Weights of a small transformer language model: 7.21M parameters, shifted keys.
Each number is 50 + 15 x the weight over its row's rms, rounded and kept within 0 to 99. Layers, rows and columns count from 0. The size before them is the row's rms in percent of the matrix's.

# down: layer 6 MLP down (transposed), 512x128, rms 0.176, rows 461-511, columns 96-127
# up: layer 6 MLP up, 512x128, rms 0.282, rows 462-511, columns 96-127
down461 112:52 53 50 55 54 57 55 61 42 60 82 46 42 66 50 48 56 80 47 34 61 53 56 54 21 48 39 55 39 62 65 58
up462 095:35 56 37 41 75 75 38 62 42 69 64 51 67 41 40 55 38 23 50 34 30 54 44 40 74 52 49 87 39 59 42 33
down462 158:56 52 55 45 50 49 37 45 20 51 33 54 42 66 49 65 56 43 50 52 51 48 44 53 40 49 44 40 53 51 36 46
up463 090:38 42 47 61 38 70 57 51 69 39 57 84 74 37 29 45 31 39 60 30 74 36 12 55 45 46 60 57 63 68 62 56
down463 079:63 47 60 70 31 48 61 39 62 35 66 64 40 50 38 48 60 43 93 38 49 45 49 40 27 41 47 67 70 50 47 64
up464 100:44 29 31 59 48 46 49 17 47 72 56 59 51 61 81 69 61 32 64 76 62 46 57 51 84 30 31 27 36 55 54 38
down464 107:56 82 72 29 50 53 51 77 51 26 20 57 37 43 25 60 57 66 58 12 44 54 52 65 02 69 74 42 51 44 33 58
up465 087:40 81 39 48 24 58 57 34 61 52 50 48 39 60 71 52 38 42 66 54 43 58 46 53 70 40 45 45 43 71 24 52
down465 095:62 08 66 58 86 48 47 51 36 46 59 44 40 55 48 40 51 57 33 37 48 44 61 57 62 78 46 23 75 28 30 46
up466 102:64 67 65 49 78 42 50 64 15 29 37 41 45 52 47 78 52 77 43 36 81 47 51 57 31 42 58 99 58 52 49 53
down466 095:49 50 47 47 60 58 35 56 58 64 42 61 67 67 69 26 36 12 37 52 43 68 51 49 68 38 44 15 63 53 61 45
up467 100:49 45 67 69 20 41 43 34 61 61 50 63 60 83 67 38 73 40 38 65 76 07 57 59 18 47 59 27 54 57 69 38
down467 096:48 65 28 30 47 60 39 68 32 28 49 40 44 43 62 49 23 41 59 47 23 76 66 35 67 48 40 52 63 55 47 66
up468 093:17 34 40 48 50 32 65 39 60 48 16 61 41 28 47 29 54 51 50 27 54 41 40 50 72 62 33 79 46 60 24 51
down468 108:48 46 58 54 52 52 31 28 55 22 39 38 40 55 59 45 58 41 44 66 61 40 34 40 42 53 79 15 43 38 63 38
up469 084:45 33 26 65 26 67 60 56 71 58 85 55 44 51 75 67 63 41 62 56 49 58 59 58 55 56 46 51 37 43 45 57
down469 096:69 64 37 50 56 07 45 51 47 53 22 35 65 48 28 65 32 58 03 31 36 57 48 40 42 46 55 60 54 39 71 49
up470 108:21 76 35 63 58 62 35 51 89 54 61 35 52 53 79 69 28 50 52 36 35 76 61 51 51 34 23 50 28 48 51 39
down470 102:55 75 33 73 60 66 57 45 54 49 22 37 55 43 61 56 56 59 67 65 63 51 74 46 36 31 49 32 29 31 55 51
up471 107:28 53 50 40 72 72 26 88 58 57 36 53 38 42 58 25 22 42 56 44 47 59 51 54 52 19 47 43 78 81 63 54
down471 115:49 59 48 71 48 54 43 49 38 43 70 65 67 62 75 44 44 86 31 51 40 72 90 23 70 55 62 35 68 37 25 35
up472 086:49 52 68 41 63 30 64 53 41 53 43 67 47 66 48 58 58 56 43 55 43 56 39 46 25 81 34 37 48 58 32 52
down472 087:29 45 47 64 46 77 46 41 60 85 76 47 48 41 40 42 33 46 54 34 61 56 58 51 70 16 58 84 39 50 79 47
up473 094:76 44 68 46 33 21 68 60 45 22 25 15 50 63 34 50 64 62 54 79 43 34 40 37 64 55 64 54 63 47 46 46
down473 105:36 45 55 23 53 78 48 48 50 32 58 65 55 61 68 57 38 58 76 45 67 54 46 76 51 26 48 09 61 52 59 45
up474 095:70 65 53 62 46 49 48 47 54 50 48 45 67 39 55 78 59 37 35 57 41 30 55 35 52 46 45 53 48 36 37 19
down474 096:60 78 89 73 41 45 57 52 26 67 45 34 42 53 48 41 69 55 21 50 29 38 38 53 37 46 71 41 56 55 34 44
up475 103:54 77 26 45 51 22 76 53 50 68 31 35 40 20 37 69 45 30 37 68 50 26 45 53 50 32 58 56 54 32 56 56
down475 097:43 52 53 56 34 61 44 59 70 20 44 47 58 43 42 49 39 21 62 72 40 43 69 28 36 65 48 06 46 73 54 59
up476 092:51 56 75 67 45 71 42 70 65 79 28 43 40 47 48 32 74 33 51 49 61 59 48 70 33 50 60 21 46 62 48 70
down476 098:47 22 35 53 51 41 43 35 36 24 70 50 49 44 62 47 38 39 39 29 20 24 14 44 53 61 56 60 44 27 40 54
up477 095:54 50 46 57 20 92 36 39 23 38 37 54 40 38 47 28 41 39 50 59 59 40 63 56 37 44 54 50 28 41 68 78
down477 102:23 37 63 64 39 36 61 55 51 69 82 63 48 39 66 72 40 32 45 49 44 61 54 49 29 52 45 57 55 38 58 52
up478 080:58 62 52 50 62 53 37 55 47 61 18 48 50 51 52 57 46 55 59 67 39 57 15 68 52 84 65 31 49 44 67 65
down478 081:46 41 50 68 60 55 77 75 42 52 49 63 44 68 25 65 68 51 52 46 75 31 41 70 47 43 59 43 70 48 44 54
up479 110:43 54 65 40 39 61 56 70 44 59 48 61 61 76 48 48 49 46 45 44 64 58 29 60 50 66 65 16 80 58 48 41
down479 092:71 21 25 84 51 57 26 44 50 45 50 46 36 37 43 62 63 79 63 34 60 37 58 50 42 75 69 93 49 68 42 43
up480 110:43 66 44 47 61 30 32 58 52 54 66 32 30 57 57 90 77 85 55 81 41 25 57 71 61 45 59 72 69 47 44 41
down480 089:68 44 39 58 56 56 70 45 32 30 59 62 48 47 10 61 77 67 86 41 67 62 41 66 25 44 70 67 44 52 58 47
up481 098:31 17 51 49 64 46 38 28 69 37 25 53 52 75 58 48 79 37 40 33 58 28 45 73 74 64 32 53 42 41 77 37
down481 102:59 53 60 66 46 61 44 60 45 28 52 41 29 31 72 73 39 43 51 49 57 56 62 81 80 44 43 12 41 53 67 48
up482 093:48 40 52 39 61 52 64 37 27 40 48 48 51 47 25 43 29 50 54 67 68 55 33 28 39 85 42 33 63 68 45 66
down482 104:68 53 49 69 48 53 37 64 64 48 53 51 49 40 76 51 52 46 74 36 34 38 40 47 63 13 58 20 31 51 60 50
up483 096:87 58 78 69 29 38 45 53 57 31 73 58 52 50 56 35 31 76 61 47 68 45 40 78 68 69 60 41 48 48 27 53
down483 096:49 46 42 49 33 89 51 74 31 61 61 56 50 47 98 53 56 45 49 57 38 46 73 53 56 38 44 53 06 34 62 60
up484 112:53 60 39 47 71 46 61 83 53 42 35 64 59 36 40 63 48 67 44 64 64 37 59 46 32 69 60 39 73 49 51 79
down484 112:45 49 56 50 69 45 56 48 38 37 40 32 56 45 25 69 57 38 47 47 46 54 47 63 48 35 54 13 77 45 43 40
up485 098:53 57 69 80 76 29 95 70 30 49 56 48 60 61 58 42 34 35 69 28 32 39 63 67 45 61 46 71 56 26 46 75
down485 103:31 50 46 44 44 77 74 57 50 25 66 58 31 54 37 39 51 38 23 43 43 51 63 52 38 83 51 66 40 43 44 52
up486 108:51 41 59 48 52 32 74 45 30 45 44 56 74 52 76 54 38 88 57 46 39 39 43 54 65 49 24 28 60 39 56 21
down486 105:56 67 29 37 31 60 69 68 86 54 53 68 42 31 55 56 45 53 65 40 52 52 84 70 37 24 23 40 35 30 75 52
up487 106:42 55 59 74 37 53 50 52 53 54 27 70 42 56 39 21 55 36 33 48 55 52 58 46 57 42 09 64 62 32 45 58
down487 116:18 37 71 46 38 69 63 76 70 76 65 58 68 38 45 31 41 41 56 62 33 62 70 53 39 75 45 19 50 41 65 44
up488 100:33 57 54 64 41 48 50 40 47 56 47 62 70 67 52 38 56 24 82 20 60 40 55 29 63 54 31 37 46 55 44 52
down488 097:54 30 42 33 69 43 60 55 67 56 50 54 41 37 48 60 57 39 49 87 43 52 39 78 39 81 62 16 60 61 76 40
up489 107:37 51 29 53 25 49 99 65 41 70 39 53 45 36 47 55 39 52 67 55 32 46 56 46 51 53 59 23 60 43 36 62
down489 099:62 34 76 46 68 52 68 56 66 29 47 71 50 47 49 62 67 37 62 57 75 56 31 58 57 60 52 34 78 61 44 50
up490 115:62 33 47 45 67 12 65 60 34 45 43 52 44 50 45 20 49 24 52 39 55 64 53 60 49 63 49 58 86 68 22 55
down490 101:51 54 75 57 31 49 75 28 29 11 65 56 29 74 49 33 64 63 70 67 44 24 62 60 19 64 56 37 57 29 39 47
up491 097:39 59 50 46 29 39 48 63 39 32 49 52 34 48 68 19 47 54 68 51 57 61 22 20 65 50 54 37 57 26 26 67
down491 107:50 67 39 69 73 45 45 33 61 42 29 42 40 46 27 49 61 25 45 33 74 53 56 50 53 66 54 25 38 38 15 69
up492 108:47 77 34 33 52 30 30 45 45 62 57 60 58 68 51 50 38 50 79 48 37 67 70 76 34 74 55 21 39 32 77 37
down492 110:35 29 34 63 44 44 45 67 56 44 47 37 52 58 38 40 69 49 35 34 57 21 47 15 64 23 40 45 58 72 77 61
up493 105:58 36 75 37 33 58 57 68 54 70 76 48 45 58 52 55 52 59 41 64 55 59 27 57 60 40 44 41 46 42 26 45
down493 126:49 38 42 28 40 61 46 49 32 47 56 84 50 70 78 80 53 33 51 41 22 54 73 51 39 75 48 37 52 17 26 36
up494 085:29 44 61 87 61 59 49 79 50 24 42 63 35 23 48 15 32 39 80 39 33 59 47 66 62 30 52 54 49 63 47 67
down494 077:79 48 63 81 49 62 56 47 46 30 41 36 20 20 35 38 72 35 35 33 39 47 91 41 45 69 45 82 39 65 43 54
up495 106:40 63 31 39 61 53 53 56 21 43 32 24 51 41 42 55 47 37 44 41 34 43 41 39 83 42 45 59 35 50 48 59
down495 105:67 58 38 49 33 39 26 45 59 53 33 41 38 30 55 52 49 41 23 48 55 61 85 56 54 42 58 71 46 50 42 59
up496 093:47 72 79 32 50 53 16 60 43 34 23 48 49 28 56 41 34 61 25 31 51 47 53 69 50 33 50 67 80 67 43 50
down496 090:50 61 50 49 31 51 55 44 54 76 74 31 54 57 68 41 29 53 58 24 52 65 45 36 64 51 30 26 52 31 67 34
up497 103:62 82 60 34 45 59 41 40 42 63 33 71 54 62 49 38 59 42 67 51 47 28 44 67 50 55 30 22 52 37 64 81
down497 114:31 15 40 46 44 51 75 55 59 36 69 20 43 28 44 65 53 70 18 66 61 70 51 42 25 47 74 50 54 58 40 29
up498 101:99 68 83 49 38 44 73 48 55 47 66 41 41 70 36 45 50 54 43 42 58 66 53 42 44 65 65 56 57 52 40 27
down498 111:27 21 53 47 66 47 44 73 27 62 48 49 48 38 57 46 64 63 50 57 27 66 83 56 45 36 26 46 39 36 46 60
up499 105:48 71 99 50 74 21 34 64 30 39 62 38 32 49 43 58 40 66 48 26 41 68 30 74 67 63 29 66 51 82 18 65
down499 080:78 21 58 85 52 50 67 44 39 39 68 50 43 39 45 39 61 80 53 49 57 53 36 56 25 67 53 72 48 44 24 45
up500 114:28 40 53 47 33 66 62 49 47 51 56 39 53 30 86 40 36 75 59 64 57 47 62 66 74 62 38 54 53 47 52 20
down500 111:77 63 69 32 46 65 38 52 45 31 44 51 36 51 33 42 67 33 27 17 53 27 50 32 45 48 63 22 67 28 49 43
up501 107:57 24 43 36 72 40 78 59 51 53 45 38 55 29 64 73 62 69 66 48 58 75 35 36 66 82 38 22 48 51 41 66
down501 110:37 55 54 53 57 54 52 32 63 48 36 58 48 68 44 39 48 47 39 62 39 23 34 72 22 79 61 47 33 45 42 42
up502 091:56 53 64 51 45 45 40 59 72 55 48 67 51 78 62 29 44 55 45 49 79 44 30 61 34 28 33 42 58 84 51 45
down502 087:28 48 52 28 72 22 56 39 44 47 66 45 36 69 44 45 64 51 48 55 48 29 51 32 40 71 83 26 69 19 83 68
up503 087:48 35 39 53 34 51 65 44 70 13 71 53 56 51 50 56 44 45 59 50 44 41 42 73 52 40 67 36 70 90 30 44
down503 088:28 38 63 37 42 58 51 73 36 51 16 68 45 71 38 64 60 51 60 51 35 71 48 32 49 54 54 39 54 45 36 69
up504 094:43 69 62 53 61 27 56 76 51 58 44 43 44 68 44 59 57 26 40 62 57 38 67 72 23 53 49 49 58 46 49 50
down504 109:58 50 55 45 56 55 54 47 54 49 56 53 49 55 64 59 43 88 31 46 61 65 35 44 66 45 44 23 53 66 52 48
up505 105:46 43 46 51 56 43 59 63 54 51 25 50 49 66 39 36 45 11 50 53 34 37 44 43 65 51 64 27 50 38 58 59
down505 107:18 41 57 61 36 41 44 71 63 50 33 87 60 52 69 55 57 74 43 38 45 66 44 50 39 72 48 64 38 50 62 38
up506 085:65 32 54 60 59 49 50 37 58 43 57 18 38 50 59 69 58 49 77 42 60 42 42 68 18 60 23 45 43 73 57 48
down506 101:43 80 30 41 40 59 31 38 39 36 44 57 38 38 50 34 47 62 43 68 49 51 52 54 61 45 71 45 32 48 45 57
up507 120:39 64 49 35 59 71 25 53 53 69 56 30 67 67 31 35 23 31 58 25 62 54 57 39 35 52 42 53 48 39 28 36
down507 112:52 45 63 35 36 57 37 28 52 70 54 39 62 57 55 66 44 35 42 40 64 40 45 30 46 67 43 99 59 23 62 36
up508 101:51 82 39 21 54 31 62 55 46 74 43 53 27 54 37 36 67 26 53 61 37 49 57 41 56 50 46 84 24 53 57 46
down508 100:30 44 43 47 35 41 33 23 84 57 39 63 45 13 46 69 43 50 46 66 46 37 65 56 45 57 59 47 31 14 47 37
up509 098:13 44 57 64 54 55 50 28 54 42 46 50 78 62 81 41 28 73 36 63 64 40 39 49 67 16 12 57 62 41 57 37
down509 098:82 80 30 51 58 53 69 79 75 53 59 49 09 53 40 48 54 35 66 30 61 40 60 52 54 55 67 00 29 43 20 50
up510 101:66 95 76 29 67 60 35 48 74 57 16 51 31 41 21 32 21 43 55 19 59 36 46 64 42 62 63 50 60 76 38 65
down510 098:31 56 42 52 45 41 50 81 47 50 65 41 71 90 56 47 48 65 36 65 38 51 46 31 56 50 35 26 48 37 60 53
up511 107:45 72 83 54 27 52 29 45 36 58 54 47 63 69 58 54 50 71 53 50 61 57 45 40 68 58 39 62 47 46 46 63
down511 097:21 32 55 58 44 77 49 60 43 67 38 73 44 39 46 36 46 74 60 55 62 53 39 56 16 66 62 60 59 56 54 59